From a checkpoint of a small transformer trained on Wikipedia: 6 heads of 32.
Each number is 500 + 50 x the weight over its row's rms, rounded and kept within 0 to 999. Layers, rows and columns count from 0. Numbers have three digits each. The size before them is the row's rms in percent of the matrix's.

# layer 5 attention output, 192x192, rms 0.0503, rows 43-142, columns 0-63
101:567509510480476505424454523438461470527505632578540544533584517487508460472526521513593597508440480508466472528498501511488508496489486465550457556516528477472502524447482473506520508502493517
115:455533463527451493456575520538525461498538545588574515539535530449438553426609424574487580456479478510422420510487488476479427555518504452503478560517383422523540537507426401549499570528425520
131:544530446614476555524468543486589459397542501532502584397499467574478444415521555528586555546606471492426451489518497524481443554481452450518501526506413465554512539521440467543512539512412519
101:503568478575395498521546522514576623338465369444506473475499404616454597552297381477459556564441507496523534504502508541496551483483513562496496442484537574526488453500558567455519445500543512
078:535606401522405523524453563445547520440484491524570546469554434513443496410494388548530674510498476504494476548456480488497464543479500482477419501525380474583516523516470500509505536542510535
146:539570410622461534575470541426555451466497502597579559394347474523489531386474534558580462438514498523481497497500488493481478497507499492473542467461510481501512516521496484498497508487496448
110:479402417522476473535607550569585467543475446511469471473489558496492527485572549482465376528502450451418462465534532489460511496471472507533529550472501418485499510491446440556481523528418526
145:516503554557492504386587486587460455478515581564551522588483509564412581500546435655472563480540458506479484466500499506451505485512510497443537496510544486466528503478523479495502525459514467
078:461510473544422503485512524506535466480554503504476469507396594557426514476509527506476440439595542515503494512493519480502571527476521482505483467435463537521457469593553499474499510562447517
074:528514415514410438524489521460445498544524546542570509503495502513514506424387493543521565464469522535469484482511519541424539492486533490556512507458561496473542499502598527441500515476475484
105:500545444528492485470456467545410499489554609521530564519556521556476415482584595613522612516556490478515536505512481514551519490530499498508494506527456486517481481476471498494491482496521498
100:541437489449517426457442495547535508549409415426586530513530323446539617566405452465498481533340500507533529534444494490534458516535515556474478442528437566539472500529520534447529468475574504
078:452512570444528522443491483535441593493515493448451458575496521528508502578455435464442498505508497514541536543515492493543508520474512520506473449470473510560461446514504522493527452573535533
110:536498468582496539450447583444510437476498529510560575517409505532439587430473520498628525507622474542483503538499508509474577516484517498507496502447535487449492473446512525493513478567525545
103:602405526428603539554548454440498502563462489533420471483558520388582449532482540475513516548439490495502496505495541540503616479469489491552488523456591510490486446445563523489509490543500542
086:460560601478411483400458518529524495487536499498532519548458501599381622547446464518470448420470534483592595513495500477565564428503540549554493493488588545454465436472550512436489418517555540
119:587452447448491564549410559429409536567459507511379442446399600605486415509412540504478445475578495507498507494478501499484483502515478490535463531512504484486515541497482493506493498495505516
086:489412479500514429488476524584511456555534511450508529497444478537512534518523588522506427534575502511491461454513514493458489497524527513515493561470510483466506498508490446521468495476474505
110:591527474576490470479495491495419451479570606546532557494516508542421483442501551606540683503610476520543521524543491510578599457540516485532483531507544502506459505429470485524505447487567485
086:565516606547510465497640467448585380476541531581506499499569556403463517472582546467535462468472531477459444499486518482508552552474460453563462574496451481467499483477495453540532533571464586
106:563536524577533536519523580436561454394476474534451524422493482520454502452516511480570578551586473521521519507504465507533490513542502542471495475497488536514496518493497526507512469494538478
076:469543394591470477560529504504493484515493500514616583477454528500479520417585525571514561474571519484507520507570516530525585534460479512522565467474561535484449450491496541518487446562510507
099:527438455498588507581569459508450588487478441452395434464533496505598396549412498490438535590493471506466433488488483525479482521502440486489481552494479478489511532498457444543504530519467497
077:512531484544502419620575404566579486480483409527503506410527438430506526506514542570417449536399512512491489457569494494529529564492486517524573514493516540435532461477513469504495503502487486
094:610494548564529475494629591449535404469408508614497502463476422481453599495480465504526529533425491490506476466510488481466570499497514514493525542494526491460540478470515464491492532510490506
100:476486539448502473407486516554485468541551575457512519592491543537501532510475473514480547499580500552508540523468491473497485532490540534491477428456533519525483509540560575460509465484505477
108:568506473547545425560549476527597462458465422463505562411618372417500521489531537510496571619468482502508468489488490537480546500506462488491494512501478531476509487471511485493530496504521498
127:559406495431590482514440493462371513626461532485413428516491520448581419541511570464480415529473496473473471469532505525460524504479474461517504553504519465440511496469508445504481530505487503
095:514525475492461459416543546494457512510594577500489420581507551525502535474442425499509579498521480494464440527473509518473448507508489420472457510499410463587491572519433526533483549535486491
083:544490426564491542532469529419492506434457508503531580450521483545545433430488521488602551504566472500508503524486481492522524504460446491501458562560526503477502494431462451514509512534512568
123:599464501542573442529536549430412515481453518459436529476539454518583410530456557447531569602519494446506480431527492510518502458533457464531540574559527475469520520476476410535490474445515477
183:479463553528569572487581468545493575398487462452382398518512514528545436578500451425445482599523517503553524490508508491504552484497508532490519500488588519457471462481521515501503489512505495
078:491474541419572463559433444468490545481521463383416522441641508461654307529450614356554562586566467472501526512500511488511518482532542496525505499546500436503517543504458514522497526484532472
074:532564537586493491572595587399620423449494443560451501414417521492458534450490512410523404460500515517532566523551489485525600482448505512542510496471552505455467464448531526480493488557525511
085:498438506392573455519388419468386546606491527426475467512569481442645386516436541430498480491472479494471517536533521499500476496482489492531445509523504481513501508509494516505514490498473544
098:496495507423376482495506619491531519508490476507432465517501551612413518563447457447440509522472436535472482486518465512496505544481515483501505557535473476484549534490529466497525526520506466
087:449448487484480515420511478606446508521435485481514472592548489526411552608589394561413514514437519475565504483525507487555524466516494428512464588525497483523441505459481420523496500511507516
092:524530527529581618503493515401445513448488536517419456493440555518539392511514532415537432516571523505480467501504487496507448522504468481520494525498442466515487544550470479529515508482464469
115:485439634484647457493587458504423465568521568548418456564400566440586502572524586483444306474495494515479441478548499536463496534482449495522506530477522484469514518484501468539519488512437483
062:515449434469562447539550414524398501632559595575511496523521546402627444429500550609487534470451512504487503509519495498546561540517490493549492585521562510421518483460543431501552513512486527
069:440475491417414386457486443569483531606583552477527443580531612505541462526442442508436466409433499535546520565454512484505529452473504533508478454466560509492514511494520556460493461475565496
108:482438511422519546516521423573468581518473481460426496543543555500520430583553521568441505536528507508551538525463506509507532470484526538488465474463558546532475471503538542471500484552524544
098:457431634456526455452524465502493472538590518484435399537477556513500543562406547431443424447539546522545514493499522524488448501508508561512508405433504558536462471557520576481491457492477497
113:439472508557491371501574445551531496473506433441507476525620444442490512519493487452438502499458471489484520493535479490500566477465524498509501514501559523491504479452538473470510484503488539
100:467444518474577537426536512567457552508437460354513506604550458471526546583564440431502541610498553475518524502467533439498442459551524504481536457504456496540515518556487526511523528496513508
102:445558438526436543545531571450520545480560527565471445490429598509514439445465435466523523420538503483548508458558459519522530432520469441454526498548562518472510535463485469521483489457534430
097:456478479461503473445373479563491450578558573448608560510517488475490492474608578541562505491566528525547508489462482489496465457561475547426548426487488535510491524561485529515488496463518433
076:520504568572508400411558433528452391502538632548548515552592478526466497485556534574514495446503457498463509467559532528462554490457519443497516507474515485489491493466528504471469497481496468
071:447453474486519372512546449527477458589526485496543466510478520391551545487481535503447414419451497515446480549519494465512448572497475511494462504517456481522485499514453479544528507546432554
098:513502562550539548448586486562473506409436480529506477539452463525461571556548444534459444518461487483474514482541527519494488531512515505501539483499503489493501497511497500493497471464505470
117:467522480416457576511401598492572441570496515544489555468502564493434469469723538485536463491537501523501550553523503494521549482476516527549468503504525502517516499469494536484502467512517524
099:444496611416493456448566459549486524565573549524451399575499552494500570583383431512415452446428436496417443475497495520453450546452479478511476577550500459460550548464521458492523545479461508
097:531421462450602529519549450512376589552383475481516479534565477399602452550520409515468581568360508496491515518458458463502489469505499460469483519537495474500548517485496461477511536487523494
132:568467475520532364483445454490448384599568608496623578485579484451511487410488616575575654485588506514532530506475509486486507502517538547480509453476524507534475499527503562480501470515533483
135:507444527487587389545557389535420470586581578506449470496540563449616410503454623559443470486534498491518476486468512505484429472514502449464478489512418472554500570516504503507485535458517457
086:424561530450363546396352508542521559473592522474520516579412557632375588549428431545483467430545528463550486442498487501571526464522453518502522530561511495430485487506473410538503468476533470
136:444483538500545605466512451524449532471620568494396405529486652539530369492534556480499494493660525515548517516514527530513547482481498474522497493458511497521461489511505523500520478520495487
099:524513516508501434513511514502584461479519473470482495462579468483515477526507533434496451544475478478459471474537481531476455492489465451510494519560519483496537550503486490500516510419460436
139:552457626575687560489644480493523463398427449500404480486518428444525516558571531432500437616515519501504488514499514484518538529517514498515506563482499490495480489484489458527515512537472537
120:471512471413434511526439553492499607484435353407453443508466444531482542575366349415425507514432523504533512518516478484543532507538497481505460528537506537501510500493506477505506502493499507
085:462539426518454532517428486494554470526553519583621545473464491447487553368495504586560527408482494489459503496497509478498469486493509492515493519512515449499519548486473515510472511430506479
117:447581480519357470505447536497575491508549474542553496493406526568361609474444440534483420383499502505510526493539480477521518472497516482501531506533510478466519512477479492500498497485524477
070:577553422505446562602425588418549546431420410491474533368382399551502516475404491483547463526466495543509541523500467506503466500506510514459493456497476513496491532489495548458522486461555458
153:469479473493474528562563524466499604484438403483471397499431524523524535517336403424453448464451474512483485475503465495478487525535512456444500517510471483503517496499472463490471538488485482
087:484634549466391499433412594467550442443536547573542549489451475578346563507513468499516526421488491476478531442560468511508575503466493441474531547540524468460520472443518437498495523485490495
087:443506535536524543466573484557531489468552485497434406522506550516431529542539464474424430513541480513398458478557531508419518542464499424526540552463430413496518492489485435525510551545407542
072:518481527503465386471548486511552423561528534503596547517540507467472554485518519524534520471525468433489473420497491506483438438556455456474546540575511493477511533477438430528487517415493448
113:394462564486532492457602464561494517482575496438452446574532578504527452544499488472430462500573479526451479546485495481484451549484543471484465511485448493541540540513520503480487558496482511
109:478507561535426472379546588485444503466504537500488463596476552634403569534452400443484497462538528526536509514480464484499467522547497505478498458507502524513510511532499541483489505514523514
043:422454479461420509473489459519487628513492449375442440569523590536544425553496439427468404462515484497466527579487508432560525505454500436486473538485499401543502502464447483530502502565517571
087:493610556510365458480486515510626437473635532554484500479511531564390550489467460536460523433523498514444499532470503486505532532490508533537482527478508494462500440467503464493504485544493582
117:457568546457496530579524480412570554468530437504472442458554507418514465490415423418479562432467518494479505529511519483500486494486515493535506471475552495500510504514493543506484487503485507
076:488420512465554448426503521507491446568524545445483541578636528443505452489605531470522550549547488546462489536535505507482486515502529530574492482470466498526481518486469524508529460540510508
090:539517519514538515570448534410490451483504565504433541391479530555541366463514684445575455512643476474506519486490470503525504421505480417478471581587455424503498485426446435530485517465579490
070:579447501508562463426531481498403397628494663628606583571495502402531547431571527613572563449441492526448446527446506466502489522508493513556482551505402457505522503501458483527495536524480532
073:464446575430533450554531422514487581511545431399396386500549536488581424615338528373439481523500507495474496494479459499461436492515497508504501478516482473510557529558466502514499528462458477
098:487522438454492543616550409546531563541495415499529499479503465386567518477474443566445535499412527503545549547434487436529489464488519516468441476508462496553499508494510545471508516516535554
078:457498389532441407549499404548526470588523502551621500475498500389493542429530511604433413417408460488501483515512487485484509509500496462484461529527534496516472515448509474520519504536488510
132:452488513510474535399384563506490489489520534384520537548445497621466536535505536443563432517626523484540488465500481525487434471518475483440519472531493518499498526513469499515497486443541458
094:527581440553398514595460474456553532448543461552507487393453514529443439436449517547467491424508500512516509530468491489533462496508522480444463424508473506582493543517490548480511505470571463
081:392541467379361511501373530543557561526493397399565516494474494530368562530533420504459478441481513540536523491496491500501520482488534501493502463483547545480517486525537530432463498499507498
088:525476526477531451514509486472511425592642606501458464472464620488569425473392663460525483476640578522524480485508503479499486456527506496582515513509475507497550556527499509495480514451457473
122:584494376529514469653550452456476575478379387511498502408509414417571457501425476517465531549354498492513517513487478504523490504514502484481470493509478500529508526515508507503505500462524482
104:501478536481582549490483392549422570494522488442413482519498541526560419570430514511470526547551505498482488524501522505528543508451507497569484508464500509497502476487529502502501493545481559
081:492490562439462450447505530496453454560465603494580564554527521529467573511544498528538548476502463513446484434511494536476529522506495488473529526505486480475515471514520439499499507491443484
087:471509563509530508500518415520564546399471404424445495501632455448530454552525465415492512570488502476447488538523512493511529547473472491517498508491489484519461506483493500525507487571454551
081:452468486354467531574380493482480603610460422427457442469382544496558494541444523441462328444467478535506517518526503509475469537487520452482505470478524520561504539512494573461485511544466499
104:517514508551540512475562445546444482493429536588581538527451440469483589495578485609489511481458526497549509515474490492531476524555521536512504461494507559531480503519480586511515479499501484
091:499472447440503646379362543555463538521467497433518529585463495539444532516574412545559589544553483528520517545499474516513493504500524514456516432490518573544488476521534546455507475494511501
097:468554572498536471476436376508418492562538586573588522543501493434485527485551518604496441409425504499520444474479494501495481502489466488497494537531468524501498508519497442514465536504495510
106:542500473493606560611514506489443624435391404398426532440489396486653440554433538451497532666491503490545533448532496507521542506524488555527511528508611535439484440488538482489504449460516492
120:449460454469469462533505549539581460537564450433478446453467537494494518498474565443470432506567522487465482484525517494469509527483502501514536505472498497476511467538509481517514532514436510
093:465455491426437438463526480576513505547554501408514460590554556490521507529451486456445495496502534489504503499496519503472439542511491515444527449519482538497503485544517536512556505480497475
096:576536424553465570524486658376516454460490529556482565469450533550468458411497516448621609532608482513472512491514482510469506511519522472470525498503452499528510522486507532495506514507510476
081:567530462585493592514467459444432520440422553596527541487458488520485458463557533575563456487465500477473489508507537522454512501472479482518483495456486491540471508513512525494480510527478505
089:525535525603535423531532494498554438414524510503499567432543454510491464460512571516528535538611469492477498476512479477513501489480473506500515566543489468438530494442507456536510515502495512
073:519469424503469510536446517456490547504460450444556572509441475519540525455413453501558572497536492467392459515474535456474467529470492536572476499492480474494484497486501495489487495513447570
076:485450498468442538398590532525545448581507525533569467634510597397418621507592420478550524479471477462459502443496569509429526498459544542534538502454524462497487448510528495472476500514433540
087:491591460500445508483486564417452479548516599616549522539438537529460503445533461502515483378437494457473508498475482529533447512532440533491517479570458542530515506512464499553515511499524504
067:520590515457500544494321492444499411553518582575572568448442467492428517441588569561570473401499512538504524532516515479530561554458535508547507505438522519498427436492529537466456482559492567